config.yaml
num_hidden_layers: 13
hidden_size: 224
num_attention_heads: 5
num_key_value_heads: 1
head_dim: 32
intermediate_size: 576
vocab_size: 7304
hidden_act: "swiglu"
norm: "rmsnorm"
norm_place: "pre"
norm_eps: 1e-06
positions: "rope"
rope_theta: 10000.0
rope_fraction: 1.0
qk_norm: false
attn_scale: 0.177
bias: "none"
tie_word_embeddings: true
parallel_block: false
init: "normal"
init_std_qkv: 0.0415
init_std_o: 0.00962
init_std_up: 0.0415
init_std_down: 0.00507
init_out_by_depth: true
optimizer: "soap_variant"
learning_rate: 0.00315
beta1: 0.95
beta2: 0.95
weight_decay: 0.067
lr_head: 0.00408
warmup_steps: 200
schedule: "wsd"
decay_fraction: 0.857
decay_shape: "linear"
final_lr_fraction: 0.0
batch_tokens: [16384, 32768, 49152]
max_seq_len: 256
doc_mask: false
z_loss: 1e-05
train_tokens: 160700000
max_steps: 5038
dataset: "wikipedia_en"
Each number is 500 + 40 x the weight over its row's rms, rounded and kept within 0 to 999. Layers, rows and columns count from 0. Numbers have three digits each. The size before them is the row's rms in percent of the matrix's.

# layer 4 MLP down (transposed), 576x224, rms 0.153, rows 368-405, columns 56-111
107:528558494484593493465483562540468492511551519489587420474495461497503528552397464562504536452550514483440517412489578504493510497511583522489539507483566485506429551527
102:501501472484513508498539493469466454491441532540471475447506467437564488457428489498487519441507406499507532418438543528479470538489557504547490482509520531465436473511
103:453477438431474554569521476532534517422545486540523562451537521478524590522511421473549486558423462534492549432463514532478506475479480471498593488515507489500539565543
100:604517506511490397522412467444519499485545505498469520429471420478535525501503525510521350490519449478511524584511515476421517553514486469514526482532476516526531469530
105:483579517506500453516532478520489424631450518502483434499521542519522432574534573528536456492449464481483417447476387579456514483512523490521473483504488493481497462537
097:440480534575487548560465521517555493502443496522491490572508506484429539461534523480467508478422473480432466513607507555462522433502409516490562430515559513517459593513
089:533555453489492483476500588490442403507512531525475498498517468488513481471479509494452586490440614478508502482458499498569548584422464473546500470479484492494514453535
104:485474464521477580504500475472517548539462622473510466529525518434439532523526501493541493494399519483499550433529472479524489532531542475468536475530495512546472544476
104:554488476524544526442528555470465530503510517469434521479468501472473470439462419571595522477550501526552440566441538465517543494540544474562409553564443441455532491502
098:477480573454532499521506539440504455475537523486531539524518543459488540529485482514463559558496515474495507545515522478465435587539487531489571481467436463517497463438
108:519560496542540504518560517536434477449430539485493517456528501500566574465460583521477513447511487482476435534504499480485479476479540474453602486552538585496521496411
106:481529590458444543528489462481558415467526485524526539511520523505482487429526555484541562491513556483463495479485501561486544458570536493529484524493522504539506528538
100:514519447545491485491554519602459542580511500521522473532554493496526508509498508477582531546469432497534509467494518468522469560535513530552463551486579473536468561521
098:485510486440459455449498548460514603425493487467563485475520529529479497569497538459522531547481517468437477561502530580525499567490581504487545545504522456511530516475
083:516481536553489448509465470531501514451479495491487464508524478463534535468500463523552481494503524460455517540499523455497496428512498482532493526501495477545489480415
105:493467527536485460517507495508516521464588520497511524582517462519459533456498545441503460521517529522544527524456450441508462553499565522504395496493519487560506458469
103:493487492567538540545535538469533503522500409481540525557506576591439479520540428504502510462521518555504492510524545486421451482527530475476523490484519490519490465473
097:520495512457438462507510494508440557448451531507467511474512527465469499466433539516518477505435492472552446582470503527501498442552475501572428403514539599465449508490
092:455509414525526555519571529494515608468452494527479481573519551486485471564491560486497472446499501613466558477443497512542551449473494479590445518476433531485450473462
092:473566493543514493499514560499470459465481475541545567472546406557547476510530549493499519448492579527555479462522550460549569455475454570516492449472509557490504492533
100:543467537493504510500422507492447516492462444464541554529454532469458523580512529493404495487513519451570520554561505497539580492525519516490497520531446526586494467481
106:466453486458555501520441544496578521495494447505480484573401557479471537503498467503496451516589436530464544526562488494453479532422471547564472573549479448499611488541
100:514494506582438545523491501484500504497468490507458526454585534499494563533505387517459468499554423513485499482523520542501508556514486466479585496494531508559452449486
096:556477516507526456569440512549486491497418429439477465422485577503536498501446539522486484524502480557522543506478476523547468497441527577509455469513472524565419457497
101:530481471542480502532473554442524492500576413478577439526529553505475547537447418520553480501478479464478483510546498508518539510500580579428466501468563497475492519537
101:544531399541469532501424514563543497547589547508522478555546545461498497478527510468491507517571509446500469469503507445528497498541481469508480475456503575513508459507
099:444520471430453459524456520537469421441492536505516433526532550461514493409468489468512463417571591516519491476484498544470466486500537470493501441454480553493440523592
116:488491479528537467526498506465458554440455540450491500469489461496497519555476537540551422480537568568455497452530429485517467567461433497482581532589523515456534474590
104:518453557395479561468479435479451469480494476534519492464543479546530520541424406496458452510515504537526540506556475461497512482553435506561532510583494452489479536498
095:516451512539550441498553555479565447461486458482537547484477514574480464499481510512553433509506530497472479513454525461431569459504522504531543437496486437447482500592
100:439464449513563510539517586505463583511529505564527510466490471442500537468497556510522501473530487492507543521508493445508515549535570506501434510481491523521474534440
099:508519516428466458483503560466538458512504512479451471472456506552519531454500524528489521499542487487456554500476502436532525533489550473506432570479494407466472408534
099:426450520482488556472476524438507507538475501531494517442516505501454577536506494454482522553519463429470514513565508516518505542504567472452557444527448507518485565496
109:570497470537521456474548503514519549465515438553542472486453546552491547524492476486569493550559434532526520467559488539460531452591524588447543503480513574604493544502
099:533540553541514521449552563489567547503524511463530488545450549466518536549463530523472512500524502500435443473520497486530434457524504494559470477504472523498535520490
110:523592437483508503493447494432567528536472393500571460444483437523504521489509503469524551422535506473530503418445536496541536422572411492517521530598421437546557450478
101:473549521472536452539539509544468451531552491440556427569519439573498487440497563516526441493512488462516519441535506531495490472518523495576556476492488470458503455534
096:582537508410430435507541458479454471443471544478486526416557512519539471535411521518491508458465503539500587516464489446523492528523497481548436463548450521519515504526
# layer 4 MLP gate, 576x224, rms 0.158, rows 369-406, columns 56-111
102:582466446526505485503517475457480619519470526513515554511514545558541474520560477461434512544509570559450531496412481552512509457521498519455527393597420477486506548507
105:488534492504517553529497504459547502483502455498500515474385532470472522541507457569564463478413503486548495530544590445507506472532563537524411488452522499585454448544
096:524491510497435517554480469460476413494493469450471461564497519551487504589548530476518445495517452529488522488511515508425515545529481556398504493479519453485503417508
105:481547529468593537550465560563423518495503564457514476542421423483527483551501496514547431502529485458485502526521405494559497599575545545492525532458505507485500476479
098:479516490441458444484513503559570488498484428547503519500503523521459518504482436460517548479523499531482639482455483554532500539531501478465478492479445442503509520466
097:542450497492467521520486514497470528568502527513530516533552449512485547570496522446509455523472494486448494575454491494489499458543526525501470539511515474443500486511
108:508490481518480580480501449526507541543416497473520512517561510475438536527485564536456463554494506528530423540488492429525444528484481519503499492456488514465558489459
105:517476443537545487423529616451480509522458529429540546498515478547469436482518436534456530511440472575480547525516539478508465435575491494510508526518514494539490539514
097:482539472534526438443463486560486541494492524452532466507483538454452525570511480515532521547480465444489484531517509527491534449434512530491446479468470547419574463476
098:449496431477471418444491523548468510522571442533460440515491535484539526537522566499501478508473520501495546563499424536589468486518488490492459458470482608570546500493
107:496521530568406453520466548523469428523504438455487540524517509483476498549493538522531572513521533431481423504490467448431503466524523583532449518527521466436561579466
095:464542516548485370451501578527450545501574517394472445532544537465504468517525454519537539464479446438528508535551523499544453460516473557528520504527518468546532590491
094:491500449521449428416462515499408454457522488486482463474464453449516531500518509500544550503488465495510538523481490545565502575552463549560547562495482521542510493542
091:496511472529517452539472501533481500490512467484516457488530511553537471451491451515522505563547444524517499545538513529461419463473493554542485442510520478425458492478
097:525507495532500501487492499551566476427484485530487447453453536493527530464486502489481519434492516473555481507464488549520616546571453509513482536486493535552505505507
102:489537520550496530514485530502589549499552489492476561546504487538514536502523495502462434457545439595498564470504494466495482512525500549451516552488509512485519516495
104:480509455459528501506442523498489555445506497514553511569528486525488449562550474533512436529474524465553496501459528426517530467583501467442616546492440486497421503510
096:470566482546407528478458488579483527493505551516521526517520577525489358506447534490501492535485536489509463470438525487523586528456521532539515444486461503503568473601
097:492570513500455523510499494509476429516547496503495544456470470520539552554449495506497490448491558529586484506517517458482509519559459518614507486483481496457505538572
097:539475508487535540481527475488535467383445473452538512419456566458459454517522510484475489529484515542573537456533468542551524501505574503464461478448490469543467444561
100:459487476524481514428596511545472512499497581486547496551483483494520525487478472530429582517433515441518540525538512493463535433491559482504444471514574465463533542521
106:461475514504480480495486517518531493489488508497547565602481541545582469402464502584380483501587470469418455528520542456497463470459473416493522456502519490518500525482
097:500428452544530549537510528472510495481474430489476499520554412599485550479490449562475441503541477485458409523462497584527482469524511529536522508508453505465534513573
094:512453499460485429539548457470492447525502492542489507477487413548566517449519484482568494525430516548464501582522512497478559504478554431493519486486512455460539490495
093:533460569453476479437507562374470531510445432535546482504501450455438450477481446542519485529500493507477499489470470443489485596478471434420438525464483525457491550480
103:501553444500514513553518541422560481487471406525501499483561508395505536483450483450515523529453471483556527454499487572527536495489494452502445479483464522492491476477
106:456510510516513449551533563465443484465493457514528524521528545519466497556453446500451466505467561560470483519462499534481558592553463531455529522365558441492448550505
112:524498545556556556484580563484552437534481523538510451472479460498506505552434579540506457503474476517479532467507491492462489477513515530563462499458496525475484429490
094:492556530498530543482432513473539501553531428553548440568498525524463519431537516506478487533493435499499510503511472544487563510561535449478594544541487551536571552546
096:525510583556453471485444505491485462514455531540532471462586534483481604467552582451536449567418405604396498451493512487565527555446572499524529495488486563499484585530
101:539526487457468537551584486585568450496528513487492490444492497408561493520500557467555578521477472473504505500480532506541524493508530457538558493483449527535535527395
107:506492593495565481542468514446401499476524540568480478541553507432479517535508451530537500510450540525489555487516544521573506513458493558476541508498545477498530465559
116:484497545495534502519484516566479524475532476451516452475420504525448460466491475474554455530471493572527570554448518570522461486538502503467479487552453518584442460547
094:512516465510473484464493446481540493505548447448587471489574536478420557523526556452506529558481473437480432572560457537481528528534485548482538550502467466453535487482
117:547487483547593599457531592462502428496537493423525507515527592498457595430559515495507466502552503512506518496497453496508481529464511510505495468467494485524514482538
096:511492409551562501477463428543514511562499517444470544515492522440541451552494448516481496431550520470492388488516545560442443543509540477539556518483512499516522455546
097:544537450555581504486552502515482522555522511480532504495445502545547453455514467476537466501451464536532375510539435490485530563505542490508485509522532522569482561428
115:438461474478587536476540463565447509477469490483537518522489478509480476552509482449551507450453528496477492583497424529554464448483468527495514447529502471533426519514
# layer 4 MLP up, 576x224, rms 0.159, rows 369-406, columns 56-111
100:459502407498526506529579467473519448485489526521519401565467485508563465509525613480487488510477562483517441438458516558533432530490524487463479537507428548533471489504
099:448523522550483517488547553507532458531522495545540510455493587513485549512443524460535493492528499526556536508548542464534478445511490494446525495468567554468521489510
103:471487479504605567533547493506568493573517501475510383497548421530498418464514467544466517503463543488502523497537496419451555531529543466512500491518502568502560557573
103:517435473523507547519454498456463539462458459492513505505482457453509521538485468471545530557521527479457505463467428545493523558542548594537569566473481483480447476488
095:564462484506499498495484504458527531508526449510480517528483502515536462532605563476430455569494469527455522495528515505500585496429381492546438408501581507511569497542
099:523427464542495473478530493503435528546535504448485478552453526550529609458464609480488419547482472480461528431516453501521457499536529476500532476544516528452499497495
097:538550484450492474518481478505528441470472490435500535487562569466557463526467548545436532461520522471528461485430518583618537431492428530527563511479570505557522537512
104:489442450512524464488515533512389493518467491545478441522496510508541476475483493547598520495459516533513525510551536531477487485474572476472404470525515511493546511534
097:481524393442503478553454480479499513443472467513448488420463489517462523465559500470460495525561431504491541496503483530487492522496542497552456514427507511509468492491
100:465524507492448538514477514468509501453429490442433536550466497507488580418536472479504520497533489412455514537427574508535556532553448499554577481577520502482514530501
102:501500476418473515489570498542497519494418503567529578499491480556494560497504516436487551489535497529463521486550502524489566425506498497547470511465489395542496497550
097:530498468523552476524553540549541478557537447485550454543479572534506476505513561489468531471458512418546455604435475486522513418583513502507507541497513469566459632482
095:521414553517514492564499450528557489509473504442492505539543483535525460484470439499508490594542559443438469485576572467440429497479514458465505498486473509420543417459
099:438519567394497519384568584529487546482508501477444531508466544476530539522455476498517425492507500512507510467562548491567555497486383434494513470556515470535503429516
102:501482500557468535509537483473486395528479507593517486456499608577443484513519514480508470474543498520450553498525435540448451511510485494460487487462480563513485488469
098:497506501489501529443499504515467503537465533547504511535421413497512454547495482476495469462399495630496513479576458459425464491490519493486497521565500501434513533533
099:503516512453523545436516448462510484504565504502492511506478481466423467466448538466563541448502478448422516442500499532519585549431524545520441489514516515540524555469
091:548469465481505562514515494461548553460495485545494488507476472416485491489538527478517523467544506478532507489534530494475430494504446478563381538511523511514535574464
104:560445488518489472577565523505635510492481543514460438476579408543490535527542519468531496525478501470515540521535554453526537488432514505553440426541492497432502449542
094:497500484468517489424474488530542524505458467491485521533478471519548523474434523467444538499460464473532517432509522506458455492458436460523495528461482452396510514476
101:498553490465526483508418561485521511444450482448457532504464510570495543446475482401505461512415543556559540554496536511477519483576455465490425433561524490482526483525
104:512564451518517552595456505460439405425533437426536452459491456486475531548476480503435468462457564527546574429493511567471509473513496582522481507545454507452474456482
095:375507487514510504451518515475475464510540457458442463444530493430523571512479514516410467493503490531472471509518493568488443564478522552535562531550509426485531513479
104:560616458473460520479522496444469522528495444487457523480497482520457537451466482515514538507434405503481460446450521437453542500507482448443471556508488529448464489530
090:471526509488528440520483543506478484527555541450540483483468508384545548501506523433515534449446466532527501447520520528448484470472546492560509469465434498518453461533
101:438495514499470511559448502425560527513562498465509536507533552472458499539514538518447497492476495595510511482529448498520483521537500460486434450525494436426520547496
105:526534459499536577499586496519483530434502537497495530515478472522462491496400506551502498508476579563453561543433486535516472519498556472452491532506490522603543511454
106:521571532509440568542431463517507544535489516472586534490577627505456477504579436479443469477534473480460560432435497503523511541486533535514507499492485572491527539478
097:486583490505546484423538519521554542486500536509489559572479512512496463467504512450441493552501503512532522483549483542477517557475460485468483619428546502502524560468
098:521554510472487565529540387553521576498549492494458519415463542515531491524560492455430506433442497476486471542524490460484478502511423504479536533481433536453498483485
104:473500478497480494533541533519497512504514477415519503517482527563528522555488519449486504464471547523554470530540452452482489426454477458533505451483509430441549474576
097:585500527476425447533560536490494491504524533511446443479487536480488485510567498491480530509517507502552471567521563559518469526499479489549494492484528562461500600483
109:503536584545532489527495523495451526487475529444508441508414447434515527502541477504565470490490521546499563480531492546511419455572431511522507473556541524460475447516
092:569531506511518542489485599505574529483499511556497565481436520536542494464454446457551507505480489477508517431498536572460372474485495471470462492529463527405520602502
117:469424516498462543513515520445518487451493571555460508510488481445512529554542506527514551535484524521501505514489480486454485592438521445493514450435451550421512525541
094:468526547501506505493546431510502499495512476524462499515522500541476449476544503499569545408481486505475509529517509520501512510459523457517486567512452515496531541520
086:481427516557550469452504443443462468524487486535567515533492509503497462483500531519556514462467523458417535485542501517440546540469610571472447515563567428481503464527
104:570436503443499484428515444474512486482491478526520467477585478460498507470485472490557477492521510558516502477519562491521569507521529460462434485463479559452510515459